Weights of a small transformer language model.
Size: width 640, 5 heads of 64, vocabulary 8192.
Architecture: learned positions, biases, tied embeddings.
Training: a variant of SOAP for these matrices, 727M tokens, 2773 steps.
Each number is 500 + 50 x the weight over the matrix's rms, rounded and kept within 0 to 999. Layers, rows and columns count from 0. Numbers have three digits each.

# layer 3 MLP up, 2560x640, rms 0.0505, rows 2445-2544, columns 576-639
539484589457455555540496527472605467475462577547464514517496561499543616503446400486529464601443451374553576497516514572456571428444478492494550604454566513442563555464487538360485403426469488
499514421633488480443509531541573571456472464532512467535500543509516477414417530514473519491480478473374485539527489510424493495480578562495552523484470507416497511525554526543510472519436468
553501520557476531469506513554477464537394436517484459481486414468445440519514546489449444506579480514505459410578491498545586498455426456499607424548551573456497509456432452461509497547544471
486548516530552429477389507508515558490464453427534511377508553546488451466389408516488541410518554522495597516532376496482495467434509477456472528521471467517496531474475553467503534580554511
530533428493484452530487574400496527531460435548452467503552543466464475486443528449534551410466507579509433514524458595586492430467475582479468498519421504532440480443601387523467534532451534
549522451542490497476522500486499534480496482504437591522471466581421496494501451477510462497600488478382443538517463491514492511498551432427577488471413544511471540481539464500481417588509436
570544462364482569470480457489512458571482369547476464552516508562527461487486517492446497459445571465463579405537553489412466515531500548517526545473533519420606466452530489499505473395499513
432610404493615540536578442549511486452543490554467543501441422403499405572535528557544400445479486534453568546499454488638447474449566475523473423447479532483417474563401460547502489506485539
519530440483397518465545439504454504519481503494468533473499503438431602471528488552431562453511487547533529554550598537436483406509498396496553434606483482446463373497443552495459493473486451
488481566552501531532493599554531560486539590456545480493512562446464499539504482514517572490504540456480473441623590503436470383466528465513544543554487443554559443546354477493570604497582495
406528486489403575425465498453478505476537548524497514427484525512544566483480485480377430438525504485506428516545458464454531463524462490541449459538508465413511518537470408571563488462437526
516508547469457426505451494484484489472494493497534626567393444536543469538512486442468495438557501450362402474539510403443420588470461452509631439455488511527515598549588480494537446533562417
481479385534503527466516480417511549506499375440467590520479422537459464521520492506484580493601476518477421495466515497505537507489399446441584407460446403519479509508511468573528559525457531
518425543525636429395562417397455455521547488529555528393493500555537524542446561526538568465518443596428512523477526542470423402511493577515535432481494428480470551480538429548531506515529532
477530576520432500544435481440553459513454496411523485501493476420452544473479550489431492490473412486484471478575472419485485522502421509514508613493473515454513518547602475512427457549477509
554424580440504490406461563476573473474510512503568542461459462521495423459500494457543527504458479519460506390576489525473450510522465597509442417530492568483465537526495462504471491501440515
536366559525555491431510538490410487523559501480477491516502565500493565474535503478515475495560598558421412424518410538553581473449455503492468472560509460460489507471517485489570555503513441
503527491550513529501503364568494537451450484530424502454421501518564487530564568412528403521545541463492431532498537522489534567534590459471465489420424599356522625486502386358525504536459481
532495510467527492539500537486492496535470471495505526436500460518471476589482528500566505514471400472432445451545491483443535433609447515522503518459516509509514471455510561514533577532485560
364490633477535379454545521529487450431496496495541509516555572480498402537466537566458464411460539536551522534525499545462518402476503454488531515525528491500503499495544509506488583490495531
464469505590552561592483499362501588428603480543467439490424448435464489475496538476508511547537479588468549499516557450484510514553504575473496450538494518566581489388407524458421536494490504
482561500379430528480422469537383505461482541559551417364495492423442599448412506479530541568550592535487544434526564519555526552465585583462591515534529478394497520512416440459523468557492522
469509549459513449393496429524511525569493466539571546467459551528527636499437491469569575531481493482461437454497568527457536429486564570542471494500633453542480410353615454502536413518490555
477500582519485540443500486474547535558532513475514534519526413564460491559473476460500437477472513497549544452518432471551455521521522504569512505492484519452537461545501515558464503439586475
459433552504479500495482541497460549542501428520563471499395493471489496559463501451569386485456492465436454443452516522404507618506512420503463460482494527527481402480459554561498466492542558
514486499510456495394563487475429531417486479534556495577517534449478484468555471477461474468334462413507512522557496427600559564470448552482522480538480535399502500516415554454418464489269482
507524586602498512476494496442589436410532531544545449472473416525544426466484455478542549397533596507403569448461452577476452537437528546360440553521429528474471546538544591492542425447528430
476517459367525469525591533481433513551501530396471443537490474538400501533565454514581560523470570483399471448483523462549490483579534473478538540493515505487461547596451505565522492502402650
491460555546514476499512458478489491495443557439428503504481479528429477422495479473508410469501417532558548496490525526449502477504391470557606511550512470497493455520557492525507485421533486
476507545417513458561509442489387549578536470569407545573551490469525433498468576492439533557503506519522488489474460486535479488595442548454533499476456549420475518541524468467511445534438448
425388494438480478500445559503494570530519489571584442521489606456512499483489514469412531534558438419575478512529552524495465502394490494499512466513516463555478526512510431500468448471532543
471532419518502418426434485525502447467474489465592461496446493486486600586398478608446540472486541483499549455468481525439454460425461445543467491461531484535391452488509485574509446469506464
469477494494477528545536582477531549558454648417598490341477530403382449460482398394589486425529501408478467417426483501476552444499574509566436497535524465486570492477484489430527504392561520
418446436528456459475544531482482639548478630509523455601532490555522487508478577563457480477508450528497521508510515408535503554398543440496412463511546506508597464412529469513355408488461497
611495471485523515518525536444531471389499501446476480478553492561467514481475382491468448463488416607497522577542421491519499411469514557493428478595477544460393438445538536482461537459504657
512502555523445451522480548517585487522429518562423426506467439541423455384547542457554495542480473505532449360507465587531520422561445551502498520549469430573527492500527467584549514446498410
597398492423539499458504499607514553423571500453518593479458502509484474509523540466475544413429502470600526503494513492502473506572466479548522468437602481520437461518569470473557499520576594
535532570504416399509546539389495509571571584472511422434472486496481518479446553510533552542482571452448621505550556493421542502448479533426520502523460489496580554549526488440448521512447526
529445433497505430440430444547443478494625556523475496481501541593404514544520568491456536482459461566459434502483464479531497473467518604429463432517450566423459440536478459474564533455517490
563396456486411475525449494527544568514569498448491549448476568555540519486526513512471473434529447449530450497514504455534482453520533447462402564433528506503508546545534479494497525555539481
600393485562473513552500509501414470529618577480586518459550542528454495442470485564516517491558532487520488438418441499441455489465523545512454540499498501482494558491427457469555555450474516
474487538503504534474538478550521432455548515530496445548520561543569503441494504637557547507459547527437533487516548537517535571562527592507626527489431531467572559495412538491554520535456494
550423466462566485517472635531469560439517552476529449452462532539486527468529466497455522549481513502491486534482521508470467534450482492478557397508524545480494470472450530527413388470488539
533393436546595516542557582599514473450520491495456420447517526465512541527472517480493404584465509572509458467511512530449512547522490530560446563506524555439497417420493480535446474394463525
515490445430518576501505504524419540462523439445418487519569509498402522468567534535560556532492494474526594416518527421580573510565498466458529494463483460505445464604466547412528558476558502
510497568547497548512481534522420504460448377473434523507499478453488460437494434458613473508530410453458499479480509565506514456492478534474535511541579586465515533467473507514521501537474488
494488554412507469486511483439496593482483562479553478656486486444464449436458353527535385548444557489471579539522502455556475561563452532489568499501472412444557413465457514438443511428453480
486467470509498526473540558447466545418533465497516538408588492553439468526535481403512499545403488563589487545511551477466525481515466539601519465580412507504457457525416553514417454478516427
465501576478524472526493483496490628524491481468432553617494382539516425504498417462516391428467456530566502535455558548563557536446571510483493476471385465472465572490553452431487576432527531
433405464380368464502441590365393553428610537566532507554610528548449482518514518555515456541615499575496548497511531500514492452531377522508554544478496525533369455428456503416439428454434624
498514494612499574458565447468432457414462432452529427474534466463553497431417465588503480496506508492527495431444428563480423460482506500409576510498483445538534537541467591424437544487586433
481464556517495488551474556488540458388474502550454495540478499418499530454416500528449544548507547506521552515426532515532501400453579491547577524570503428486457520490554620534562507631422416
499576556572480462487460480518442528483464576557461488559421501578429504446506547504514524537514472493548558600506469493510489496591421536470450488456491443398555532575461478449537487452509404
510417448463432499494501357564502522609461502454545540479487517445536410436422556545521520529502514478454489556426636471523478561544546573469519471442393450552571367505467450522539442552525484
522478550510501464460467413475509545490481540522539521564427517528422439468514516553434464507545565450513590447501598451446481496529470488516449397493503407463419510499484482488569452550481473
555426514553444571558552529483521453389435435528489557550482494455436514486372482505461559564452483600456606469616503483537496448557545436535491473495393437411408570520484517493574510502502522
466579593512479520523455494526527467533445543436426419391493468402544536565492472557454526512635507585461538491538480463419513494486506486475524428596482495436560580560499503498537516497544410
470510482378622552529531538513450419512479527517536475557456518413541465512496540505514490510581523555471471537515530498471564530467589421583543464438513412573559534446501550504489520496494513
509568581460426517444506439498612535526464572461546395360512452495515503416575455490544530541565522475491418527543576453485499487510365528630478438507460494528382571536589454479506524483439469
463518474439498567501492467492488469488503502510589516434474544634561486447432450443390625488539427497604520465625514592414497475606511528536475528489527529488497515564525502510528500412582473
461567454519439505491587555427559565496492564576510445484464456481441444511533488505469506464540535608441453432479526415567443454509469493519507439512537492498482609546520519342505466514509500
555587517571439434533513546583498455530478528448376481519396513498546563486416559581426451493490582530498484594523534557494477470535566607498505572568446522537565523492493511510462480547463583
411415519504441430564551532536541500491458520470482406474498520480521470581608504551509515533543438404468513537495454491505420547494438584467466493489429475474499520516547445529499533429587478
566563448547403463452505488473543460557571464459426458487533542511460474423620491451476629575444516535539494490462563523538564424471548502507571536407609517542452425548526566571458446529448503
476493518574493502417456540533533454509445503470468534443508475544488461543515475521481527491527544533466518591480505539530449566541489505414570455452493444521507541478557429511462538530456494
533528535530486555453450441533503499553519395516459548451498498513523477486480562488475449474466464542569573532443534474431445523397450430423531552448460475473492503458457549550488471573531465
472484527459511482494521470444464463520570561413475447640483529528512492538473513564493513536415479487537410578561547427522512471502492424618520550417530466556479522542443537546424513545536480
540561604522452443499399485535528494499461586403499461577542527404553492506396561543441538478420513447425456491526515475595557377636476557462514492432556461504527479500515513513457461431486473
518503540443487513498441609495475466486556477542546480477525506497463440490540468550496498446429469463496572508587549388460412455556420575527530516514528480519398453484493529500498464613419483
464454576420506555557467483620486427574478572511513533544477556405553482470489470377543540587495562445489527558451526511566472589407438474496525602409505492366464584537460467489496558465565579
510457464534472472478482443494578496462489469490556517541464404557505414611473491483642595578522415439559606472471438475427550435433463614610563578528529515543461624469469479506446511499495461
584459480521569562551516505496539477476517529531468489443513518432441546539514528434559542440521520479509459570525424502413467498509532489490535528496541573530471459562506507541497448482486525
427564463477451478437436497477461480447417492577449472555490517518576500494438526557474579437471471555507508485454492510519447515482545518424555404493512471440492521539368554562499595550534605
490552471505473508464473499521484525520404528571455527569529580524505548486407504457500530555526489494523596602536543457537436535515538444561499512440547503495374456507568433542572584439490492
432462523541453450516428440535447496479563514423578490523512551497527528481501485547484506465498460522522512538528482539524462439491503418479548570490442440521484467525455520474504504506459511
504571546407423549560531492487535502586435483480560454443546484462468533387584530534484475453553580502538493497504456535371566489594488501514437539454499567478426549587533482602520451415511490
529569502500491549497545548409458409520496513458596480518484503538505539457436575458446487444484469482490568492434564522542477440498470594497486484465549465540568580510472564533475495453521588
540483511551532436488419498521416503484470461525433501553516451490496532527562496510483501504504508449491504523565577532526437549512520506557486515493557565543426466530486540445458459457449474
525566613518503544521566420552485537484512552417453467465478549494420412486510488506511448596490420552493512558501494516465519558531465546491558424451454559516423627533551456509420552553497520
456708480502450535517548513538498574557484429498522494474502483525524444487532564422531522504531504607568605496530446624465492642496554446505585476494457456554473565511506518515506567541548552
461504531524545502492547514517483518496525402484463562478521382500500419475490474459517440494443498578447478635485515509526364460565575629581411554416558519523439587479550457424507538453461518
453529449449423518449406476508464509502459563544489494568522398588460484482507518454561497378509443498529575429460568539552457571368430454540453552466484497507344524558568452492533518497475447
543496509596501491516436485571477483521460520560401477441566453564543539521448555486485530501422521528448469409454503518441443457483529522499509560516431436467563559508478482468471437483477526
507523447469425547525510498489499421512552530447479530500507448522425542505422591473618467515542463467553531581476545512531467569498562557508420504474553427565447522509549487465450530400529535
454519449508550436459434554604584530489505499534477482445630443517572456486533613512431448510451509621530411419530554479467560462552531519481475514536508589565477482554453425551534549477512454
455410446429477516563548522468510490477535586489516599546429434505569482498513533406524477513517407529507508523447478527564423469525590427500518500410540490465459456494462484460484478526435415
537435567476448517534486531518585418553472485437458477515543483441402561446477453488542515423550536423504522572547492516455500569555440572598462535409510431496427546528604509510551460527470567
665551446550489492538555477411557454472481550467502411379687394449444480495512514470449503484508492485445472500467481492618535488483450457468447566506482536533459435505447442501449503610566490
527388409538449526521484526432405438573494501570547508495550466542501477424440482491430592535500466509438497479555539534580602414467506440551408494436545593448507447558513463539385603405518499
530429406466525458481484485492509523500496583502569442587536413578435571523482501499379564546563517580571574443492492512596505406419526438439485571471530556492483479575554509586584476575529511
455583510519536499500469479371556454433470517549541497598495464593546463492488476481471508512440582424569618429510516536468493627480467535455504494405501531534507500521518436553500518426452530
511588460526507483543464409385532488532421508524563501536523439522510579552461502467447573431491494487580465532599505483509537552479489565522453568431420531478519450560487585487412437489546434
615613575436495529589516451438500431558501598478461474364439493451509468458499483621496525408451466604558450586503527570466563518476448447405436582463492438463490440488497333499560610515427614
629417489522442475508507536457499443566564482571356457555431512529509530503590490452509512508487557460501486494539430605443467481503549556620503402550484469430498474497445484509504549459550545
541548531543516559434474514580606503440545438516531397494629434507421500443404459501583443465532485459455492517503496522451441576529476573525477571512524449536564464449531540386576496488519570
505450497443506507514509406457434473506461484383442443519574492487537504514515507457479479520601471471423529583578488391526480533488561519371530436480535443397459554467548504505464571537426472
489483479505489500528413534435555484501500420568507629512487542529492534586550523589434498450477570566425472539488473441433486490437442506539416452571411527488461511555496471539478463450536448
494514584558514445534497444476493507450425552590560415558512503548490481643475637496426498542624555544505557438555488489488481528495522450491502486492509599602519562503428427530501567372575459
500577527497601437535434479395586458537459473424438540548490599568461527512555581578564508468476465572510467507475550458543502459506461477404546556511457488455533458485472628444575593517572480
542457511461550503490561468458467417550481543484484504466506473458474447530524626508463508536527443534450476538457522608496553520552514537462481460468501511577442434443532573415492453472471519